{"n_layer": 9, "d_model": 128, "n_head": 6, "n_kv_head": 6, "head_dim": 32, "d_mlp": 256, "vocab_size": 2233, "activation": "swiglu", "norm": "rmsnorm", "norm_place": "pre", "norm_eps": 1e-05, "positions": "rope", "rope_base": 10000.0, "rope_fraction": 1.0, "qk_norm": true, "attn_scale": 0.232, "bias": "none", "tie_embeddings": false, "parallel_block": false, "init": "uniform", "init_std_qkv": 0.0525, "init_std_o": 0.0101, "init_std_up": 0.0525, "init_std_down": 0.00875, "optimizer": "muon", "lr": 0.00922, "lr_mult_up": 1.2, "beta1": 0.9, "lr_head": 0.00694, "warmup_steps": 55, "schedule": "cos", "final_lr_fraction": 0.03, "batch_tokens": [8192, 16384, 32768], "seq_len": 512, "doc_mask": false, "z_loss": 0.0001, "train_tokens": 113300000, "steps": 6042, "dataset": "wikipedia_en"}
Each number is 128 + 32 x the weight over the matrix's rms, rounded and kept within 0 to 255. Layers, rows and columns count from 0. Numbers have three digits each.

# layer 6 MLP gate, 256x128, rms 0.199, rows 232-248, columns 0-127
180079122164084149091133140214186128112071139147162180163141168135146050093148116135119138167093068092118131110149142153188123117159159142075181126098111190127139157108121149079149138086094096146136185115105112152186156152130193161088067107126052125120114161177074140135104122186122139147131165155160155135154160100103098121175094123128064099132148119079090126132176171131176147122101
121174147177122138090144102152065083128176149125134139100157122104115138109117147128108150098075158115116073150107186159123146149155100121099096075098102134105140135135185127125159185135168116115165233099110145069137165072144062124097141155165135190121186134154140173180137127113105105160148158158107088122111158117101087138139091145093104081153154134058097125108088048159042068112145
169112115168115109114114138135152111140093136070199165123100155131186140148125137125123130133059122100108088126097116103128116205103174139163107166099123116089055213144123147160087126091175136149133074140097149114122107083108118146139160152137101110139138081123047129070145157183120151147061157031132120107127163138119120163149095120092142132113082179087164128086117102119112061151177
161140132156109112134126134104140190177082084163119152085145166153132105126162151070138107115072152135096136153114105147122084112120122134116204166094120088076090193124162108073095128167119090161147162164192209102097150090103068121150166107158093108122115101127090120141157127118148159165135124151089165183149150129142113106169125095080097106101114166181148113127124156163115181149150
090160112164103087159092104143127125105140124149131092182081089126138156120137150057127167105118158132143040120119152107154179121150162119086119140130150129122120135078175167142076093173065107107152174167079121167190104072145163138184121121099085185130180050138080138140130139116075122126173093080159117164157235062095098044153098093092088117137120230074111137106082106184093080061153
147171135184159076172115119133161128129189041133126178147071150115140099098118121071099106055165128127122101140120150134139097103143099196086106093118101104120102140097143123107131152171162133125157094162106176149127194174089092135048105120128117146152107112074185131109169147147150102118137155140120116109124145092092117126158075104079115104152091135150139188151098169107122159169092
096129115129177143152171158110107114078120113138121087109117165129178158132181093164115113183140158115161170081162122124093183067083057127137158174124122119162054138120181164091181160141128090158176131087151134140128113098073127139112185112121126132093111166133072197050112056120157126142127159108168115102149100135126127167155166131060085124067082052149121138127159091083155131106138
140123069186093123128095108129113088108134131155137120120110108119142114152121138124076167102093198148097115084112144164145097092123110146053139103158055138151089134156123109060095152108142112134149153051157170176141164151084185119116106084121098098179092160113145099092100059110122124158080107125170158108114115109101104200199175138120104082204119127141139141164069148130163083129101
121141135133104126102140149173061126101104148132137111164096113087170118146115100132148128151112157122086117178099201127162161158174149132082145152128182135133085187126132105112121116089117095154136135090076138109105103123174140140177116106126094117206088164085133109105136081143124219119130092081153106128143164111178172123152202109114104175089174101134065118161139115206146092154132
129116130149140139124101178194126158169118134102156151122141156118145155140126181145098131168122176134118150074148081107121131151129162161146100141110117106137119107082140100153133088147087110103156158147104161064106173110156059154109157184199057166147078110112122158171127114136114161071039116136123137147189111148137149106171137102144168148089153132092150138148171140229173127139150
166121113127120105119139134145127128109151145153141097204114199157164095172155120136125198095140140136075180220076143068141211071150071160137099064097083087148154162121139109124104067060121137115149205104141129107120133159153156106091125153150180171130102109154133160072145132108097143098165097166140124102137127198162118145169127148153120087135137129139170148141094171145077088102123
161205150197123124158127083127129169093108145129094082220122096130181155103156145133166154179094180085141085098162108069109100103091073169095151111094113123073113130071124131160130117102158142115127052123110148133124163120120133171143129101165145137167074050142128103164155141084108094184121135090091145171133116118135100123167183085150158166169094155105181156080141146161127112134172
110084113154108112056100122235090189133107103147063132109130167109142141083131102105117092116149153121170168137124134142145157144134125155097141122140087113054137139088167106111122179050116115195151133100089136100128138119143120114122142129097116111128122116113111144168155151149137062167201130108110119179115125187122051076133100114103085136174165123205132130111119172153095125094107
122122078152138096171141162159166130081079159047127125150072146107101127149116148140089185147138197126110135127110149152144130158117164184142090107133116124123096120151186141117135087093117092173120146164156122152165171125156130201103105141130127107135126148115168121110136147150115134160165115107069107160114142099157158158184092101145165115168172141150172106133146060106103131156179
144154166165101177193115163140105150053114148150156124114088131141230094157081128160104172102089112140133098148138173075187175137112152129120056093120116129133115096094109078176156114167126099079170093121107149137146138099125102105155139127128119162193123113114160156161111156129095069130130132147114136105127158116121090191074154130141137102167086113097145138160064142112085103128101
160163128154083143097138148125121153098092091110120146083106109151067101108080194187099171077090127142144089078099178106148131082143148134172132131152163150116112090109165120043108025139114110088104150126149132150118143142095117128110124199146105087129146127168211141087143083109125134146162122176089122109150182111107138156123134061186077091157150131201104124136129106104128115153101
188110123161116126047137137106161149143161170139166111169161139125112120132117135127143079110131140119159129095164141068167152101099166138117077145124093130129092097100127162168102090132183067206068139127082126099126138097105176132105089188018128136196093123114154105083147139114130087152141151127133111131110126127118174157124120107144159155089070127180139169175096136116118091147108
# layer 6 MLP up, 256x128, rms 0.199, rows 232-248, columns 0-127
093182101075142146109077149152115128121200054119125114107078125190120178133150136153208122125179159102178098111099134137098190145117161136114142123142154093158100139193168139168153120136104206163205116181159171146104059124132126116138143138142107161142055085112119180139024120143118111136113104092132154156122123104095180145102145124147176165183076126145150131130062164120122133084075
124094097136083146181167145159149179116147148080101124146057157108112139157096119119068114150137203138124159080146079113162138152067159143146115104167142100169137213157174091145073146103104134113083095113128087176122114117115134110141127137173186137139128132151117107201153167099126116155178170076153121142148128158154120132125130143149186121117124131098181115124100139093161159154170
184149134133112131136135201085140117167131155141117152139109131093112074113118126083132177128142094125082174112117141144182174154127145130167062081168166097029123132114142158124108096127138149129112131146129088159137123170175093133074080098124121150102118124195142136118095100150110179079120123103134113143134087108113062078119147090204096091101195190109148118097121128085134130126136
150118142123135144187115125178143077059166100117158169158130097107159095139138149132126093102167146158120200163103143206078127143119144097113060096195178113134073112121164037119115150106121155128121092174137098149178166104135068168190102159144109218153110152116117147136082138200062117150039124155191088112084120115168144130148083051142164132127157145110120115148182138141140140168115
179088157073040165106163176146148057081099110096120107091135103133143146080147122113162130156146101191139143148169079165127101164158103119172147184077110196179182127102084116157123139124156138155144074105145115153082123083053202141120128097105125053155133150146161088089126157147140098156112173145101102180145106166066146138132138079131061127119163115123096080110082132113127095159106
113141131109125107122129091143149056162171094123087135161101113099155117096150115099079155125151130158145186105127105133163092108097155161062137051131111104130137158100091131113105144146144144115075125129097158156138134157076091138131089127157123128100128089120179090126112145101144162105138134141136116088111158103086117120133155101172114090166060139210167148150120188074139122136103
084096133161151155132151132128068125100105119139083091092151129179156154094139125213097146136159124136119168156190065149155167159082115178166158170077153145133106120111121131113099151142118123180173166130091124070148112102138112151075149151113162146144147202148107147074111144160149171084133107120077160123146077106137132176151157121094107106153111154120093128101129144127155124099120
133114163124189150135176112153127147157109102200130229111174127084145158153115166174130199082086140123116131104103119120143077094163108147163150094136102169066131097139090134181115109120108112097120126140144144092126136086177081133134172148125128176147105120095135116111133152103099112127076100119111116103176105100156104185114089128143160111109153149149227139150132139072165128044131
117145120083150180124124102166189121119104137121171152144140066162144146157114172155185144156095101106171131203064089131113120111067129077144173141129128127121124103117121154152107173126134223144168122116102171066150114122154130114140098121147151110128077148148148190149115080135144127110086103184118129107087055100148108135096143141092068182170103124085091080115137106139150145062143
170191116174136096165173156135132187144127104164151102142135109131141149112161127163128133162155127134181092150136095164130068165094094141100162125141185149115114191121139103054097116139105129109184154034125153109137132143063110118138103077167099106133085097081063083136176156086096140117120115139153066155101140112140185114111130110171124134132100130105173132132082072152123120202122
133094148124153121173097198116115151121072156140116104147106071167136101120138162125095127131121139147163142096138132132081171105128148137168171123118136094050098109136129136190150106146138118114114122138172117059201141125215074095114108155154143116119075197130116182137091120098122165124143097118196143059122173144136104119117129172168127129099098125133139160089100131072185186084131
135119118120040153130089097072098133153101024129162114109157112146132113157090123094106121086159095163109124129152159088115171092171146077110112171163071128109160129102149156149143133073089159166067204156086155161160135133119169152160162112107106158105191116102087126057135113147081114161128078156079133130116190111120138114113064141104113123132084097072179077084162117117107207151173
090106137165122161084169099118097110136103112132100141075146083089107079171132117137088108119140138130128105074132143092145063081150149136155129106155143140120173169147122082083104159145089144161122155095110126142154098137149095190083137134159142118140194172141102119087152138236134148104094071184180120091153123080091105129138087183152159087176090128152171137087131113081096077170157
122174142072162153108126097096094150135101105139158097094145165128168141155125110153138106076128141149178133130112134086157167132119120083194141132117216124129109094133158123072116090113092113129145186157123109135144145129097128133148158198149158077184133101126129156068140072082092128159129104130117152098124142086147157096124177135142081173126122173126135124127144126157105099124125
152105139111114111111067149156121073134088172062153154150130110116140125109111123138061144157114069109149103140125075131181125123095141119082088094137116168116155138106100149072120167144154111143116108088110153148129110150119090095141100086103110146151105154137148144105078116137108103152169139143158143107086159152144118186158179119149117085165074148171165130129103180118154132134135
142069181146154094141093147087147128139163143112122129177113104140133175158148129134152123145157180136133150090108096104105126106118108089074126078113145109147112134115053138121081170103139144118150159103139124140075141115176119114210075111178087105106093133126129120102089160154044119125138152130159120189101071125108128158129149100068146156165084126134132095159114245114115150116169
086089124120130109103144148089136148130144094144144128135149132139138124088150157184129160099117177129096124065116141110120130126091210126101087098111096129118129163137127095079162156153113142120104140159129142140111091111102106097192145139070091108094091065165155110129121142153091173075180087134192168143168180119112093112122141081171155153109087158084089114087180109130084141139159
# layer 6 MLP down (transposed), 256x128, rms 0.111, rows 232-248, columns 0-127
147079126179146069160105038122168119174128107107174080128103099077130139152119119086074164117188145101033108146177153108133131088157190047139192085111053138188125124158153133146124137144166135132103180166109099096104147144228142084085149150128143121136153104140135170132138131123124053112134161159077116078097081126129145124212153102173081121105114078109137153131146170101122138118101
119082110159118079163088170131128117132146064072129071180153165123071137064127120111100148147194139116154155137083113104124110141151132158118129134107137155118147134128102168142124113112149138177088187096177101135124136177168094078182104121123125111113169091148157092124188164131120098107121145086102152123072066114133127195128169162113159132114124125141060088124148138136148133102164
100087100095154102164148137138123163149109105134119066166138156067118167104090186171172122111126122150107104178094125090083078181089130160102108155132131160139099152143118094115140070110137111147114071119137140145152115118125141101142119117126109099103073125128107160074132124148157086100208111073103144160157187136122128168148132166025108069132146169080084160113079130151148143167141
132103150140166118132079112130095119186109177120143149138174155120148135151162122157145102134150092090094177060111095129115168124147153119175141184098112147132158100134180115126080086082093127142113110132108113142137144128205113112139130125066224113148116108130170164105119064164123152103107085166149124144127129138168145144079096107106128116133119168082153173128185122105148164122085
192120178148035145138235189133131143128124086066153154110141115151102141097094146194104120112093099116126127048139092119103096150091113120148133164095124170130119122137115109119124127137119171131116100164086141140143129122047099129100127128109168146211131055132146117122128150128083215085097084104161154154208135112094155146094110073188130120113163136066108072144141130114186085112121
120060104101178109135096140100094112118152098086125074157172120075083148093136106075121101135155064154205173080112143111128157132134175115120123121138137153132134160145126110078078125152092162166129129099144082159107115179063144134122106132095157156126077117091186168084105114118104173073128124118144143100110158142105164135081120105121130082120153134134164186191175163126084064129144
106200104104173124136138209110080120091077108153113115132128126114133149119172106132144154148158125133073151097135142150088147104147098122100125158127131114132135153119129153118129091110141108121126159177138142121103104137113148172097097127076140160129147200142144146110099099152133112144132135130138153146127086203144115166199110191098149146096060162174160081148096101100126140090162
129053154133087142103143141127138134123100140167088148089181135131102159090108120141146124108124126125122151075113169096093103157092153146153057112135181079105143149084191113139117229164120152116158148126102162115093111123119157145080139099108114137153129188121105076171181144110096146135135161143120188140157156153114122189052130133106104108166122118087117150197079123159136119093102
160121052118110184141076129109134162154130097131105120136145153109111119106145115157114140146134080138096115146080109152084091108172185102141167117207139188143125109115110143140167140152146120116123141120141131108138179134084152138007077116108143130078160149156118166174119125096122077169140112141152115122094065101127136136150090164177100137143078162082118128072068080238096101124080
174117123149165081116123105097139142124153125103131082067138124136174107106200147122142120130147122120158174191107191154195111164117126102160139199170099122070143106151119040112143177128140135137152107133119152165118159154169132160185129124121163128130186116158120130106137071164094115182104161131117097176118113169163169117115158097117083121134121159106119126126132062138089112105085
082106118104128098143163147096147144132079141145169123081075156114099118102162161138169096170111109114115126167081130166055100113182090150137200143116107120048129174126108179142140085172135139135138138168131137096120150168078151164186115101151141242142134173137125132093103079148098115110138142104154072146109171118142168129117120068162149131117124095134124108118157082081145108119118
146147110096191197173183076092125147103185103176120149142107075122158137123104170094117156139135242132115129121149100139148134159131181141063160121159111148051129104129157139147139153090142103164125134078164178168110137137126201114155151122146160108180123117176114101077076112164146115102137152084133152104119101128132094096117128133164058126152172100099156105151183162166102081133167
169125130144093111057138059136115137070156091106097120140123147170147112138125091162092120115117106159179138115130152078082092114196090105166155118104133181098168094115105156138146172165117116168131149085053140131153092116144154146113082148139119131199137078129117153117145162164142127081062137114144072167126102114097170129189172120101145105126078124132116085146133060110113138111097
100154120109109159154136085099122106144146142101140135124126112157144100099133084128127089097132137101082085131112126099106120111139170092152102150149149129166150141091182085123146124143078116110097161136100150136163142088150171171116144125083193127175117140106197088104118131046091059127107133127110132149129099134123137132048133160190085151146156090153172132136098065109087139142137
127023123124150145124127102139131095143170135080133127183157131107096126154148079108112112110115100184137102085071122087081142092094131142102100153170111155092144133157134105107097104136101159155073102085160131158097175082175094185111125100112122153163131156118147126117133080090123149160128190190121143121079119150192136191058161115087103071068163133183217109174133097134137141164145
135110070083119062062076093177182095148133180162163126090144116132117143185129106160142090073152197117116176113141155135115118110191120124018152115128103169119131144147134168136144169119160132142123117145175055118138084143100075145177118100113097123062131155131083108116122069119131186106126062100184137153152082096103132126151075142000088143097094180126052090105132179134106131121162
105099112122140113163194132055103144140146113052093109099144113181132139146123172119168146128107083104077138136108162125135114120173173111157092143085122124142132157151098076136134129159169168158118157151113122156182095110103111085150142090149138136077109160111150078158140178215126087046156179133162110114167130127132147111131100115137125189120138145126156153126130155129135112097100